config = dict(
    n_layer=9,
    d_model=192,
    n_head=6,
    n_kv_head=6,
    head_dim=32,
    d_mlp=768,
    vocab_size=2774,
    activation='tanh_gelu',
    norm='layernorm',
    norm_place='pre',
    norm_eps=1e-05,
    positions='learned',
    qk_norm=False,
    attn_scale=0.177,
    bias='all',
    tie_embeddings=True,
    parallel_block=False,
    init='normal',
    init_std_qkv=0.0361,
    init_std_o=0.0085,
    init_std_up=0.0361,
    init_std_down=0.0085,
    optimizer='muon_variant',
    lr=0.0145,
    lr_mult_o=1.5,
    beta1=0.95,
    lr_head=0.00566,
    warmup_steps=200,
    schedule='wsd',
    decay_fraction=1.0,
    decay_shape='linear',
    final_lr_fraction=0.1,
    batch_tokens=65536,
    seq_len=1024,
    doc_mask=False,
    z_loss=1e-05,
    train_tokens=254000000,
    steps=3876,
    dataset='wikipedia_en',
)
Each number is 128 + 24 x the weight over its row's rms, rounded and kept within 0 to 255. Layers, rows and columns count from 0. Numbers have three digits each. The size before them is the row's rms in percent of the matrix's.

# layer 2 MLP down (transposed), 768x192, rms 0.0711, rows 649-755, columns 0-63
095:134121131123122118109186138106110114176172167098160152069099161118100172150148173135092127098122139137158098172164114094159115145161084087116157126144098119125170144141108149146122128123124094
102:116112098133137110131127166077109116143068167133128130138119124150135138115097139074151127106149180146193099137110115156132116122116132135114131197137093129133163117127163121169093122111138144
098:103115131123103145138114114132127131140135109079168115139142083163107132116121113088175165171117137161140161118101160130143171078195097123106141085148155149147106183178138094067120098147094113
101:120153097160121099106119157112143128139134108163149118101147129123111122157131102122142153097148119111108119122122134147116146157124159121137134159137125136126098143168125151148167194116125099
099:110107131134121104152118126109114120126156122122111149184149109118121129150121090110156149147128154106153098124167127089111085131142114142090114150074140132167133140156137114110140140139162163
121:102155144129112138153159103124108134170128158127077123138140182122138157126114130122114122168135138183144123124114138144122110145138097159133176123097169139116140127156134102119126168145126126
101:129135114124145130161130130093148110124136117113151093148129100125105158102159118171124112152105097169127109098088127120136135143116130147125138164098136145119141104122149144158175134127179099
095:132125093112147129112074135098118138105099123150127105110117088124125145114131136123120123154103138119106126065141132115122113128138144165103163139137176141100097122106091106146146172163118128
092:121147101122110079081125139157139176160105139123098157147161127157145146128143063134154138130141121119131096143127086116128137136159145144125130129195126107116118115126138127129093115104156140
101:126109100104128090136119120105081137110122147102126146136088134082163113184179148146134117137118132150139158128144156150171135101100140084150134127095150129111086121136137131181148149073129111
088:158081153082138110137116097148149140110123111133110124175176145145132166139137146122103106139089128166105086092087141121134163141091124126065116121114102155109138145168131126118129115112142106
108:088100132126152082133140144149149099139146092145137187127133161125128162131117137150124143147126125097094143085125108087148057135196113108132078088152159140140139113114137135115107149117097161
091:158122102106163126141112147124115116139137171083143142155127140176104107135124121136110134082140136130158155107147142148110123138139105072125126132144148108177163139109146148151138107167147104
113:095139124088140130169120142165176098162105120112140138114133113118151117152127111140120116083139131163126155082146123090188168140129121135122097155135118173169102129060098137123130115119144160
101:132093169131165129093099122115130124138128131119131119161157142120117109098115114163137137155119143110130119137134129137125156137110083115132110146109102137144054107131114098120122120104108144
109:157168158158100160145136127101101128122116169105118135132108085118172160139135095180117122192105147139093122132121155115087137109089170139162154131092147153148122120113124120143108128127097122
100:115150135135101130155186135111174145140115131110126108135132169131159103140112087149125180094116124104169103096166118106083118130113115134124141117137088093127172126110135160171103134141088114
102:069119178104167124169125138111140128089121123147178109125126143157139121145129122124141117134092125124137082144108120123126079127083103142146106132149080095099130130070097129173144141111151139
100:097156140088116125118134101088122123114137107109151127130118126122151125166153141103175121099146141095157122188124156147133106077148103130136108119161121050116106103119095134130172148122128137
116:121142153142122149104107098140129132126143152143132146124133075151106137103130101111135106135090095132164097160143127119093113134150170153134157132108122120135137159087057085172132151099132142
094:096115147151111137151111166118108124140117125136116117122152147108098155144118138144120127088145133141128160146191109165140126101109171141126100084103126089144169141123150118117125105073148131
098:123122125138119116102123137139125118133132162099105091164172163147112165102117159129126106154123137114120068110122141145144106159172151108144104121125136146144129121100107129141153145152091117
096:141131158113153109086123107148160162154139136129118119098125127103085107170090111140184143140149110132097114155139153146110152175128126137113133122139152148123101133130116151077100144165126112
089:137115119152147143140162114108148109089114149139126165161125152110140110108123143068176137157133101106140174130128135135113109132111130095106136154134120152123097132201128150079101155120124143
111:169128122130091090119113097139127155130099110164149135122141101094146116154113159135126129088153153146114152150136134124149112121122154120138132123174163130140136168161137141092087101152172081
109:121107123143114177144136107123138136141114110130132116119163138125129121101127133144176151144167141112095134167124136144147131139162130100100136101130111158152152129125150145101124097120205121
107:128111179152116111095115163125118127083126133107129085109100134170112137108124144132108080115130129096127149131104170126180064150119164121152099153133101162110127178096134111120141102138144145
098:111097135133104123133120136161137094175030119128108107122118124129076135150159104093129164163143125113114117137157148114120113128163087109105117151128114147138136135127124124118051101156111135
095:144123137111128130129142131144090138108127128113128128153158105116126157123130086150138124154162159091145144156154113111079072148123114111149104124089110115158114124092148165113092143114129120
096:152144095113126143108065122127150100135135108157125127081166119126125101099111140149128095112107140048153149149113122122150115104158121122146125137097111098107129091100178107120151089151182124
107:140131132126125102147060114122122076140137096138142125136128172082151100127099120089166128138073139157118145134098163124126142116156118118102106143130151129171098142126097146129113165137115113
111:158123116111108105175144124102100139177134169134109149133113115106171111135179134111165155141124092163140107136169109118159128092131126100127161085110171138114134147099174160117128118108126111
096:135118157134144144124075132106137166148120091099107144103131125110116096124119122110064134132087169128109123091133130083156106137147123117123124111112138097135112133148104159127092173141118120
094:140093121101139103120160125110100101095132122102128119126110133143128118138165148129116137158142128127144146146112153127131175155116087157125109119118136118114124121175120144123095164126158152
098:121173102147098127126122131109137124168133130119157114163119117141163091153148128128129122134116127148155153182100116142163157145085141131123140129129130160095088123122137151119119054124101109
105:153136100130123160130152145131091148112118153138098132129116140122155143147148130100117129120155105138137165147091142170099127133140133104132116106116172188138127089130160112155137136141127099
095:123123137144136118133124112141097114140138091135130142126134080106110137126166118165165130115069124149120080092160084152117137160135144116149128115110112121131146120102144130074126153104101134
118:078153092102138150161105136163195106138162118089122145099145096145136151126097134120120132123127165118126164151113102148115098140157154155140090132103103123115150110082132161135112137136158167
102:155125133141177182085176134172107142122131163118107121108152077147100102099141127110132119149161142121147155134129083127146144131136140138092126137131121109156135136120154148104130137128108132
100:137126123114097167070163122101082143108129159106145124153087151132141098103137108092132140078110121161099136116139143141119123132102144167119072116143142065146137109118153209126142171138116117
115:105140095123147125167116128111119151141124150116137080119111115133164147121120180144095101143133132118108143189105113187112112177112135148126129099165131090103117122116162097101116127117154141
108:069122130123093089088129151125154098142123151116095123126132107092147149167159136115103119136184143147124098134161136144140095129136130113128136136114117145122148191122138121120070132151100092
092:138160124122137148117179130165137118139124151143153160075116152123113149121154080114101121079134129163113130131103103107153149110159145103113163153094103147134117097143114100171156132156132178
097:099111133165140134129126130124084148103148164085141095127085114123177168087159099085164130109125158085114153169089156127118101124165102148151149107120139122162086095137141151132156086147118142
090:136094110151121116137113079108126136132114145099141144111115171113126111157122142099144123153175092110101184092150147156137097091130127129097134106105114103115158166110135155134153129124147161
093:139130122117161137146084142133124085150103160167158139114149097120093166159170133177081116132110129120104145095124164130166126110140120153122122154125181078165110127104141128109148164110110120
096:182173120131129150142088140084121113148135167174126137161120096112123136134114109100135140149118180148143152148139086154114136087134103148122128075155114140139149118136139125113124111162115092
089:152125145118155089141115171113115112130094158149118126160141161080129139132156107154141133159144147137092114139105128141150128108116104083145100115102166139154130133100133120145133139101085118
118:127157100080103110095155158117141179152145122126164125149138135104136095140105129151136117111157109131155168136189113132136146132092140137140095112124157113104134132115174179116121135133137103
102:120128077120100097148124136102118109150131135135123122138069137130095100128102143127129135158096148142161105159153109105125174099106148139099126101147099128143093099126123082143113143136163093
103:120172149132158105111125108157125150112156115126117149164107138118120126104124143132153153112119104149138132126102081160119100138140142137120130144118126136106131157172171068140144112147141124
076:126137141140088126141119144126142111110142097136101147159125107116159145140124110151115147103124133148133112143129101116226108117125134103139109144160125136126157100124133110170135110155127130
098:152146110139147132128119103108112105135126174160144127160135097119134091154132129094162131115134094113118123091125092124132113133075155130083134096133137109109109090097103138149096131097105163
102:109131113149124109132154145143118110130088115138151116165081118161132095134164098137119106161114097165095130089158117104132197129135113082145125167105143131149132137110120157154087107138116102
104:144125148136166108097119144107176140132162073203147119149158102105135130169151093112138124152098118147067115138121141139131105105128148110130150106142126146107125085139125159100142165125045121
094:136116082102111116123131103134163130154190109120117140102122126095138109146125093127114114162125134148180122178111159102135129072124135122117147129161151158118118152148122142163162131097118148
101:109107130134131123139156184129110116089114115119147100156131160104148120160160130104101126108106111138127166120130126124113136110120165132103134076115095143184126086103142196110122122152145121
104:111153137153131148136116107106128129128129158124110086133113129103101104141123142161118113122143118162122133116140122101193159136149140110148118125096129144099082195122094111126118163144090138
092:109132111091115153115165107105115103142115077133127156153181110116163105112098117146117143081162126191150128137151138108109122142133127112101155120109125110105151103157113118162153124129133137
096:136162140135146167104125117139139171145144103091132145098153134116140136109151165098080135141153133139151098119143113116128126157124139109102125123176132140103115106135175125122139123116112148
070:091136150106147100134106144116134121110141138151152092154116150139139148121154142116122127124193102128088086178136140126122116102148155148124129124111116131146123133087132065121141147108079082
099:111114104127109142106092105131144132096140173154093156137113126116105093130112136119137143186134120121158159111113088154174073124135122165110078147153170121195114089131096131128144123107134141
101:161131100124125116058149151140127183111143166118157113090110081134147122148134132132156117130159110155120185130073154137104125113141145130133112180108091120129142131148083113122146104094147156
104:106167085060077117105134099147140123105130168124116124122121151120112131128157148132144104119173122091149143125125094140123119173139093165114165092136147125158145139163133114100097129092125157
101:109116140092142136101119133105148118107122121125105145120084119129088112128165140164131151136145126141134135183162127135141105122095160125133154135127123075174139157104142139093118112118138131
110:215166119104143117122141127187156123120153130153162101126115109111123123143119119133129128128099121117110138122146156103159135127149135103141100171115137159124137196108154104137098132103118118
097:132116129111127137135127161132152101120142161147106123118114171126144123086114114132157142101097071138132164115178111083139142175133106067148144174120105130133101163145135130140134144121096115
107:146127115087148139114089088148112148149124148124153166096116102116122108165135123161091153113123125128150135134128130131170146078152153150152091127120150081135128119138152132103128128123131185
089:174129135145147138121110123128166164116114114173112111136146137093124113096126122145150126127114135151110099141115102161142158106061114121117130081118108139147108084135153186094141184110112117
092:154116129142098126133113137111104092139159127135146154131127141145113150123133147147116112023068126180129095133101124118152152182135116112125115119115108139098111107135140118119139118139130132
096:110132135163129117135169113137107173081084148176107126152136115114109121119135124117192105153138143161104124140158117149124133115158134138120123101146179149152138185090134094093137130101148144
107:128152136122147147119114142154144126125107129117128093129141107157076154126150120111153156103146146124114090148112121143116129144110151125129125150111115121111108096181159111084158141076111131
093:130114152173097132135146128124082137090149180154153126141165148137149094068119134155066125110134144138154144129143116103143107143122099116144162165122119122149122169098129103088087116076151151
096:131125122140129092098178164145105153146129093126119140121086095142160134151162119138116110122100107097101179158144164111100147154122147122085163138147103136124133127126178142131119112141142170
098:116109125126158161148149129112116172168131159150109127149120109109117108118153119116105165131127094099139124134151080149169143120164129170081148089134158124147142116129141063159113112123151125
097:129190122152100165169106171087134127122166130107138128121124150139113076115102147139122067155138136134096137159061135139118141162132077112109098115155138096152142121134124143130135137140117128
095:121174124124105153090115089103090092120124142121123101104130106135141084127156114076102129168176144134111119159118150160102154121111172143108140133121096105131086134139095152188134151145137161
098:137131118143109149118119175110138135150087155093107147121147107144166134137148106080104113136137109123119146153152137129146156156112147162126125152133109103141129120131137126122106102155112111
103:152162120118128128183100079162149145122132107160133097096140129099116082172138170112132163129125144121173138126146101121115144137143146128111150111132150152101121119106159117151130115161144156
099:122115113103134131120146100113174129140177139080088135125126116108135123138108126138122098124165133087137125141100105111086127165120150145167094146123148164108128199104138095165103145120147098
101:149136148152156121109131100151154090127142144148089178142110104146166136110118136134142121133119099145147124127161094091141102117178095111125115123119143145105127145090130118114135054151101138
098:134137157112091138130128106091080149149097111171107142149127128107131096141134147127152084126113125157105113153143113111137130164136077124080171144092124112138088176137131124114107166127128120
100:139132090127161134127167124102143152166146123137120140165121149118134135107121132173136096091108121095106184128119133135131099099108122127131082139142160114174100134113149145099151091119140123
105:152110135126146165154121095117119131121129118099125100193113112131156112151136125110133119150108137143074129132142122160170172157102118091146098129070110145139169112122106146129118124116115148
109:135131155140118103120136120116135141144147140142130130131094100085114141162132116166122115119122179114155130150124149080129116107100128138148119129117172158157127180112130157143103092145107147
097:133132116139069131139132094141122126133146167127134094112123131113097106107109109149072116147118102157139164084133168100128118128126134142148133111109110171095114069142141138160132155116107129
104:141149129096105136104139141161138121157112106192127161124122142119163136173121111130193121062118094136121086127115113127128124138137137114135123123161145083114121113077159154147111146118139133
127:160150097056101127135170136134121107110175114087155150114127122102142118132112129141141121120160098129142105168128122115126104128107148114165123148165135137145128155146138081114155113091150132
102:130111157151095095117143152124126125105139103134129134137138153107144137137131177149088091169144115093149131082172184087133131116117143157119096116140127150127116133163113154129131149105076146
090:146106161143138170119150117135154136138106108137117166130112111163113098099169152096134128112129096140147121145106132139137152105109132052122125135113101112123165106143115112130122135109141092
091:140125116164111115097153151128095150145148117124142208138110132157100173078131138124123101119128119128099175129151145099096120122121139162096124185126100107153133093163121133099091141137136127
105:099115132145142134090162155144108119178099075181130145143141137118135117134116084149129142162126120170096144142129099165118138089092134119091151116148158112152119126136136124102122123140119162
100:176114156125131154090155131109147133118131120140117085124153187129170161119138119101103128121107123174146131110090167109078119160107108115174113132146110112121112116123102153126111130134125138
124:114108124152140130117137081135080142122101115118159110140163153127134178157103123106113106144148112169138160119119129159100129110117094168132123158140118126167125070146150130137162172121149133
105:120090137129117115106067116128097085132128124143089154100095122148117112127096149113122100177139123109105112151120142126122128145127132143138125114176155087144172142118149114108097126082147079
097:140170107126135124106107132139132130101136151111121118156131134101093156149091121073193129131120140136130170094135142099111154133143151136151120102064147139116128119142126097123113137139170134
100:123113083141142091082123116100127080143123176118111115159100130126099125125104079105112110118146164094154106119111122124139127102126124170155126140184131107085133111148104108143113174158125131
095:103123189101109127134108125117154148175121187121135122148131136107134121115138125145130111154120114098125113125167100122142175129139140135141090139151134116097122135105129137121144152124122150
095:107115099135113181131088100152127064137137124159114093158153126086162124090123148125079130127116126125166103140129147121127106134143137121085134137167106097108152084112173149183128137163138137
092:097197133091119126131112129171166106107194162121121136137124103114141136123182087098120144108155109103166110153132136123081147106106136096095121118110110146141097142113140119123125128148109184
117:127122123157138177167134133116125140150090088130137112096154145114086142143152156151131115152153192137107071137161184100131158164143142119106131134081172140160118119151113107137122113116169121
093:108155152132091187143139153151106087108135132142163148188135101138148106116192138092154118125115121178122145096139154137144091081140123137087097158091138088157118110123121068134129115135133104
092:171182125147112153165099144128136134129132125126128126086109160119154153127107154157101095135130150154157151122086108078122079117112083120087114125158127156124146114108156123174091102144129115
095:165149159134149162098128148113115153128132149080145104159113121135129119121092102121147128164111182118118152121115141154143108136150169116129090166143131118116136135136116149112101122114115082
097:152089154134100086142121129128196164130086120136135151137174099146098128142101136114117164098084147118123088145131101117172130099149096129139107133130152091119149125127158138107088161120108100
094:119124127132149102126137171171097110100104129119107185153111167135145197073078115123120109123126115078148125154126113120146124132118150115169136118151131149116123121172131119154147123104111113
090:096137119138150103115112084143124076127133152177135079121162119136140134146184136112141111172077110138149137127126121141124141144136124130119098156120065099102117113152200130118121126133130147
# layer 2 MLP up, 768x192, rms 0.156, rows 650-756, columns 0-63
099:125119081168094143182113139107137185130147118139152105123120126098128128089127159144137145176173121115118140097117144086159099107113096115105132117114105112132135123101100123131096113114148101
093:127126122146109125139133179074159129140120075116114080132117115113148138120154125143125099128162111147150125111116126151178154170133094121109129116120085127129108135107118125156114117145142094
093:140133139126129113127176097131108104111137068136127116164126116130143106138143094134135123130127153111072166096170138156132177126142081150142105133169151160110125150134137214140156092109114178
103:127091126138117129124121120119123116138124102142114173128153128094103123138097089131163126116143158123131089144189142130147102142123129135123115145066142149151160158120142130156155116137146139
118:136116122102117128131116131135139143125100109078155096107149144143152150159116163146131138128125170161112154148125119146081101159137168133133136151096089128131119132123099152111117129103123111
100:164147162092137146093180154157104121140127123130134153117128146110148141127139147149105142100121123145103106145138136137071153124117137131111145133141112114113121134115145150144168150171100134
097:138084156109139143146112152124137126153103091159089103146085109089119140097143102139106178171152097128124131105112120099110087116128186186118114141156120130124125148123155136144118119155152138
093:106117114137134123101106109153151095096173139118106135160134147094153144144119110119150091105075095133118087139132153110139138070106139156141073105154123154141115113120138145129143110088164114
096:092135121164105127135157143138123128126174110126140149157126189147118135144125114143090136147129077131123152154098109075128086150152173104114086163143140126107121121144129106126110099144094110
086:127139137153175173225134140146154116145147107128113159144113130108081151105112152163124061153125103150167101141136134061149095142152104132099109137069102122099136154141166103118136106108129132
098:140122137084146136133120111128117103129138105083112158124119147124136145113130108124112126103153126124131092087117079093162144070107120146146114084132099089133149141105131147125137168109159119
097:114120107128167164141133097112112108106112118072108115108183095132108172143140157161117145106107148136114101105170154135123156136088093156107127136153121128120127152165121158128168134141149102
107:086117160077114124127118119133165139145136082120142129128127125120145121109118123156122116092143148126157141136090110147143163092164134178112164105142089135132063155114127124096131135146162121
103:109152113116163151093100120141178148140103129102139118086152139133147123101164119153107086116108166124121143118145126106143122105100139121173166154129112122144138100139124168135106134152153116
117:125131130128132125149088140126109104143132174112103105133079109101122139149121179155166124102190153122116127132125133112132152143085155168136150092084123109161174118096125161152121099114128114
098:112105135143111126107123160134146165150092160140154134126139129112150102114125144154117147149116101145137104106152133103158166151099094100126107130110125142127143125131118104154134174132118101
100:152091134093158088173129125129142125140134118087158133111095109184084113090123141104149137124109123120110169106144184153150133133122148127149135064136201106118110157118087111127137101122143125
103:112099135171122081147115149117109102110125132123113157149149130127127133148152133121109112145134120167069144101134128110105153165121161161144092127167106146142116168110127150116111112157153148
110:119152117154102125141155070110094083111139073162107117108130133137138110141120136130152109143133115122118101148140136136137151095122147128096096118158122150160088169173132140142123141154079137
088:155167115085119126132113125155117101125119136149139077145133131109172132086152113131120085134164139110108105139107139142123139080100140135111091106148110148120114102131137105053161101137145106
105:062146122106141151114172127154089123087141082143109148127133139117129151143131113152145163124129140151103141177135112130126124150091122103146142115163136064132164133158124116111144185086156135
101:152091115125134094122104179177138119148145143113132125134125102108149152112128136118165121120174126125136106128125104112064155140108100099131172124136138100126103106142119125132124131125097125
085:176134105119080139131107083067128120139133143080100140119110095120132116158085156110141160174142133139088138140091133098109143159156108152151128099077139101125120095129150149138119159132160137
104:094128113089136175117079068116124160109119122143128122160147140140125137121171129135130094118146125103123129115118150103130169101120138123088119094156131119145146108154142102122141122143113135
111:110104125197157140123119158100128158127109161122113083169126165127103139103165114131133131110144120158105135138092140179135151158132115117127106136138102146091087125178132141157149123132125081
104:103118172160138103119133107140143141115136102172144085120146137162142140128165131120153092158156120123107150122131188126172128144120116100123107117117108134096130158138130138137143062143139132
099:126149120120088144120111129094137156116143135127163123137142125078093137128159109154117145088135131127139080156136176126129116124153143128122105128115108111150167117137128112092119092108142154
098:137144152110118124100123192126160117135127104126121180183145130176092137107114085143144141143105108150172161113084148097124106152184150146136094136139123146121129121132172131116113116096095099
095:120111135147148104151126128117124135170135116154115130139141121124118123159145165130156131143155139129110158151124125161157127153167092129061112102127176104151103161127112111132177097146106101
103:120093101123123140080164146120094085181160105096099121073106128151149142149136134123125138133128127168140158147136094122156137188122108109110100096164130120182151106132079140122116163105157141
108:109147173140127092125116079151116129156130113129112165117119098133124114108115122139120136134148088156150139137148141146146123101159114117143149092117160076136129118135152110169132086124139118
104:158141129113125140126139128156130180160108148135082108084141121139130134152115129172085140114138121121144171101132132160128107135159107092152099129152100066141145130110126113111107168128106149
087:107094147136118149136120135139193110180161118109133119143089109120122116140100134109150136153155153111094134177118112124135127129106161112134169168131089136141098143140154133157147087108082122
102:102148114136179132186109101127107104106147098105105124122131169118115096215098158152107117117131102099127089112135103150116159109143153106164104124128122147122099106153098133100122124090109168
108:097088097140136117138164120141109092119111136112175139127106155125129101144112121197102107127108126135116183161105103149128165161120166128175105147119125141104105109133114090134101115118158087
093:161097105125140102115120127164176142148110110133108099115106093146114101115152140138149112117114128155144126151164115137164141152134130166125111144128105127093130128100131157147111079145109123
115:149123135084157104115123138129157164112100136143131130121162102114179139125109139096089104113171107104159091110140123117122127109095148109145137144136122104130143112142129140114095158118143128
094:126163083153151160136160118140134093129165109130159127139100097150104158132128150128117174139136105156104105145143126079121180172106112095089135082147101128140136146139118158108066127112138117
102:087126122138117121130130154125144121132119181123142114130137112109189083142121107109117125147155099124118147133146130117146133129109127146138166120110171100105095139111109130136112138165116088
122:111135095139133093091103105122105162133116119144051116126160129127103109131170093121156126140125128134128106166181117167097179166161094166114126120141154157132108121191126112157137090142127092
108:102135149134089148125099127161152170117137110143128104140110130126163169142111149097145164157143136134105157126107114078092122088112123116109082167127107120121120149122152109159101104135154125
094:131162123084162079147138097140137145136166138169167104114135138098089125137121119110106102116089093112116122143144131116118136119167157134112131118183138118136122136109189140118127107107164130
098:077141117089162146111143101122159142124140134073174129150152160118124145113148112172115089134119143148103125167114157160148095105180121137100103123114127131135134105138137126111126132146111088
085:087141132142096084168092115108178147152125119109156159106137141148101109121138143133125129153153128170121194057118115138140121139118120130148105156124169118116155146112127138131126146125164134
093:116119152122099104128115110185126131132090128133140116147119155129153109111117090163101135135104134119098129183105152156151120145158091122086158151130158149123116112063166096152140108122117117
090:124101149168130078162146142140140153164092128143103115144125174159137123158139139132149108097128112144101119103147089146133169087161102147140150182123138105145131122102093117115098166098104109
097:118112138140106130135143121153092143090150117121138127094129137127117093148097125144140118095151105127147092117123139171093146123148172144122130111154114113112115146133159134118110099092134161
115:103109153099102117101154122123147152111139095172098134120148119146126109140193162135132129134162168122059123116132164148113141129112134138132158092106121128154114151109143107146147116180130114
120:150109135156134071121123149139111104175135116116100122121139160122131097152155152087095143090128144095151099099087134127145165149113109112135100100112100091164128141119116113134139109122101127
106:085113110156156128142126070149095172104117109130150142145125157151145161128150143140165131134126116162126109104124101167093171146156144144144108130116154136093139162143082134125076128126141154
086:070118143138143158145115109161114137130144072109129163115092128144124125127125090215130197129130144150138118125119109139172108134107155081112087134120124120141170113084167150123120093149162100
093:124109078144184125121049135126136133106136138135138132139108127098140087074109121123044172116143108135139119137124108133109127128103129143151138122147128131135100175099156136122127111123155149
106:089116121148113143182148126111123137157111163164139108131122163095145131170132114178125074111125071097150143110106121107144113104076126140077132135109115124102101121103118139111068119134109108
106:130170100135140097123158165124180139140121071147068128132144114087162132126139083127157130124154130175145142154147099126090097139118108144075142132095165153142109111143085139179127133142100134
091:160131134144165138121159144113137127163143141087104161102167163145143105136148140098142107108129159101083122112149096120147149112141112114093122139082064123112114183125130134167118096110108121
100:137152156123139111119165146124117103119154146131162167112124150043152121114139138120128120076135123139117174100159094151124125119158144123149148120129103165080101136127091155162124109155098135
103:093106101133138133127139135131170141130148114150156141143131135111145118149103212105058080135152097110089124139123130114099161149165140135166137125141103124125149108147097130138124120082149111
093:119129137083131125141132087119132118114126067132122105174101121133124129147111139088116081148127096168124134175130105149128137132113108096124117140144098123137133130129151108118121136114110115
099:150125126139151140098126123121149150129178139132110172106150112124148127137116135108148132106121116138155102150153136110137088153119146113123092124152163125113139137160140164121111077134128157
087:163147105112139151096144094140089155121154148081088129133107114150124165104121099123123162080137140147138128106101118103094104115158119119135153083124130148099143092124104189152179114156142157
090:112167127115162108136187130175133080157166117141131106125093164095138123120121110108117095100160133135129123114113139101132116150095116090140212107117145130155160105106081130120114155125149174
106:148107149093108108130168144116125161142142150146128125123105118127125121151146119136102135138126145169162130130103156127155128131167113096167078156155091131128132132111077149150129089168114153
101:093136114078081126156138130123116136101150096133135105130211140120134150122119117116122118125142104132138140136105120139150132131112113141157165122148151129133129124150125118100116150088161106
100:134131164122108142118141133160110124127136130140109121130103149067134147074131162109142123133135094190125111096146132116135131094157112083118142157174095133118161143130152172122094120090121131
116:069132118155087120180145143140145118117123141178113148102141176144146098135136086129105103135192160112119149148122105140106150135138137115160116113192088107100116157133139124135127111151120127
098:103136113125136103105113110169134110085114108121164122131107110128124124103122085153157124127132138112086129126123136124125142135070144078143142102104157119104156109137098150120113121138130133
103:163128140181150151120118141162137114124126128156114117174116092132138108128108112148154095126141131118114135108136127109124130135127112125129110150113109131111080137129089212168139121161119117
092:133154146128152125101123133115117128127120134143117127109154171126158153149084127151131122113141106084101156117121126146151104142091119160080139130114162108146155130113145084124093100153145101
084:153133127129133170117123109138196100134122092088139128115137162114123107124140091141108171188124163146181122120097132138136153104070120097104116120165107128133100128105093119140113110136127120
094:152145149161145119137086153130122146117133128109108158099109101106144140100148131120152144138127173141127155100139188121116137133168134094138101130116143155135117132133120146135090121110153169
108:161154102133147144158148152086133118117106144081137128105160100119122119108086083183125113125087100166101127157166148134147126148090111167129149078139155106109112126112164115108122144131124100
087:138117133110085150156148141159145067139107131129139137069132124120130128113173101100122157144157134127138136146109133129132112108160138096147109092146153159115108119109128109125119134171102086
094:148115146116109163093142150150110125125117146137107085107103125117102156094190118164126149117106127094121137074169114089119130126145154132144071126134054108121151110096138137136153153135122143
097:099104112129151123097144092090147142126110132133155092121128148097142105133110111110125153153106143128111131105150098187155147159116129138137061123110130171137142143122148092098171117115184129
099:119137176118141140123145125117133124120108098118130119104163103142084109117163146141128121183122084157109089121085137116108147108133139127121110088122087092114169108125105168160134133084143155
106:121132105132133172138093159129122115074149071143117127158095105089169117134094107134125135137150120119157121139152127137122146130136098127101137155119122155168128124123133121103146150130169128
100:145171100134136139154125105120103143073150112114111143136123115112088100132157119152142188154135155161112111138091153135113104138160123098136118111120114122092109140118139109130204107169143142
104:129120124146100104134107172143123113139109097138110107160147171105131173118137123158129144147163125115128170110115110160143168109118130134130163128139073146153150132114097135114104107141120141
102:121139091110140079102137131111114134130107108141135131143121084089160143185139139108095130128169110118125125098114108170104148123142152153115135107133109120072155110109085159160123101144100143
095:121125176136137110087138119160178151137147096158118110072124131107123121132120133145137143108140141134095124118127095119137190089087116142085160148121128121137149086110096148127090110099110139
093:145140136164131111119108137153139170135097164079175160157102138123108120117116119156119138141082100185105091150117133159162119119127124136113133092101159087131115138142163134116127121148146159
098:167133131114147158134155099119129133144111124133106086190139146136124132118141148113139089102147111152110116114119117123133147110104158119138103130121120113156133164066129129127120120119080135
101:140145100120117134102142130148149106134143132117102148125095137171132151144135160094099156125101152116163101105135117130158140141123131120126086116119182156112110090100139157140121131163150149
101:117155129129145125159152172116071105090101085137085123126119115133128122129138108122088117160104139100085138131146107142126118161155098167120138115114104129131120201147127121141149117136134105
095:144140139133107126130145133127162142102108123133162128130152131092092098120124109138112152095118135158101099117086157114146166144144140129114133151150109127158129125102123126173136111123077102
108:130182085157155127107116100120151118115098151109154148116115149118177131128077163142103149148152108141067109150119096149112137108098131075154130098125170110098141111123112096120105178122134155
140:130143143132079160166109139110106111122099120123144118134147106131151147115158152184127120148131116117134129087124112097129130135113137067092158133150144134116153126110082098122108117135115093
094:114144125164121114140153141149173091113120136165146097149147189127127131144078170118107146122162128139132118148071120110141135143110087078176140121142122103140115126133130090176105113145104160
090:128135144160153105155108134145137114139113124126160121122162142135144135120102105130115129153135098152133106128118101141118121147105099094179132162135128127116085140121141182153148104151170152
089:127140130155139106139121096172154100134148136159101119147129091149139125142121144149171091129135177086080119063107084137106151127103105141085113162135145114126160129114172173146157086141094103
098:107110120113150165145124148130115110151129130115128098125107124150184100142114132151102119170132132135162130158116155144136199114131128099109129112089083123135111164112097076136095134132114191
110:115129153138145121141192175117156143122169163133138149124118124102138172103103144140112117127110099142150127083132148125155139110119111138145061142138088096109134141050135134113146100110169162
111:166102148085153113134109101164164097142122179151133146124162143116171120134111145148142151134146170137113116123111183113143148097145173144127126086090135187148105095128111104153102126176100128
113:139097149102111132102145135149126117155088093115109125129107120106092165093144118137079128144126174093148111107151093161157129112108164148121115129126087159126120148156133125145121095088152128
101:102165142106125156128118149096101132135185098153168107133122141170083130123094146141090111082085126167134123154138106104137073166158127172146175106149092091156087108089194117104159140149148126
108:114109075145121099116151186099101161139121131104169151123124121140133116130127127142151106056166122106118117146118111085157140136167158133085153132118144100127093124128116115158118078144115158
099:168080108134155132102109141167066190174159104124100110131149185135125091157106119108144142063151144135108136115112092117156115117112119133129097111147115090137152128122110162140101112105118101
093:108122112076126145128125121168165134122120114142134122160141160122163153139118157119142122153116135124132121151123094088106088170119138113119146169125072100143119135121158152163114086140133086
082:101144142130094130130150135102109110104141119148144121114145132112091141117154114130124161126096141113117078097138131119107117173134125159086163089145112080134155130122133104133095142158104113
124:115118167123126094132122138135159101114121123114161140111093164108121124148121180104122149121176177129118110137125186133161165114142145125176125111115120111164155133143139131105109095129117127
095:132116109112151112141155144173127119107124110123137190126183062123120104115122114140132108150109135158141129140147157146150138126162122137075123135103136063135139192114123115081127114155132107
090:124145111151130138134146107138124140125140118201140143106165130127163064142156157119143139170154105164105111131147142114127091132130109129140157145113113123139110133125095153129103137119142132
097:144111131167127087101073128177138126149154095143146156116105099145130157148160135129149140128153110145157127129125087125157122105128095141153118106117139160137083050085136121145144127117129161
090:130127092112138121126134118132079079100148114129094139082124112157151141105117135147095106123149130155090134098135123149102133114155121107140154121152117164128147114123130164149118137175099139
094:150109167107137151141193157125162139107116137140150125106132107136116165148148132152114136099137117094147082124130153116144125107172137131159118113126123113149103132092136112122154149120143149
088:110129134102139093109168106115119138165137142109149154130180141150155156106134140180156141139070149127133152090140136089141122161159112122160152100099065087124107153109096168135144140168146140
098:136114133132139111138154075140115163098146147143126127111119135105119131163172108121112150151136136118101151137150139180110129187117132114086132085140141145148175120117142145093102142154153131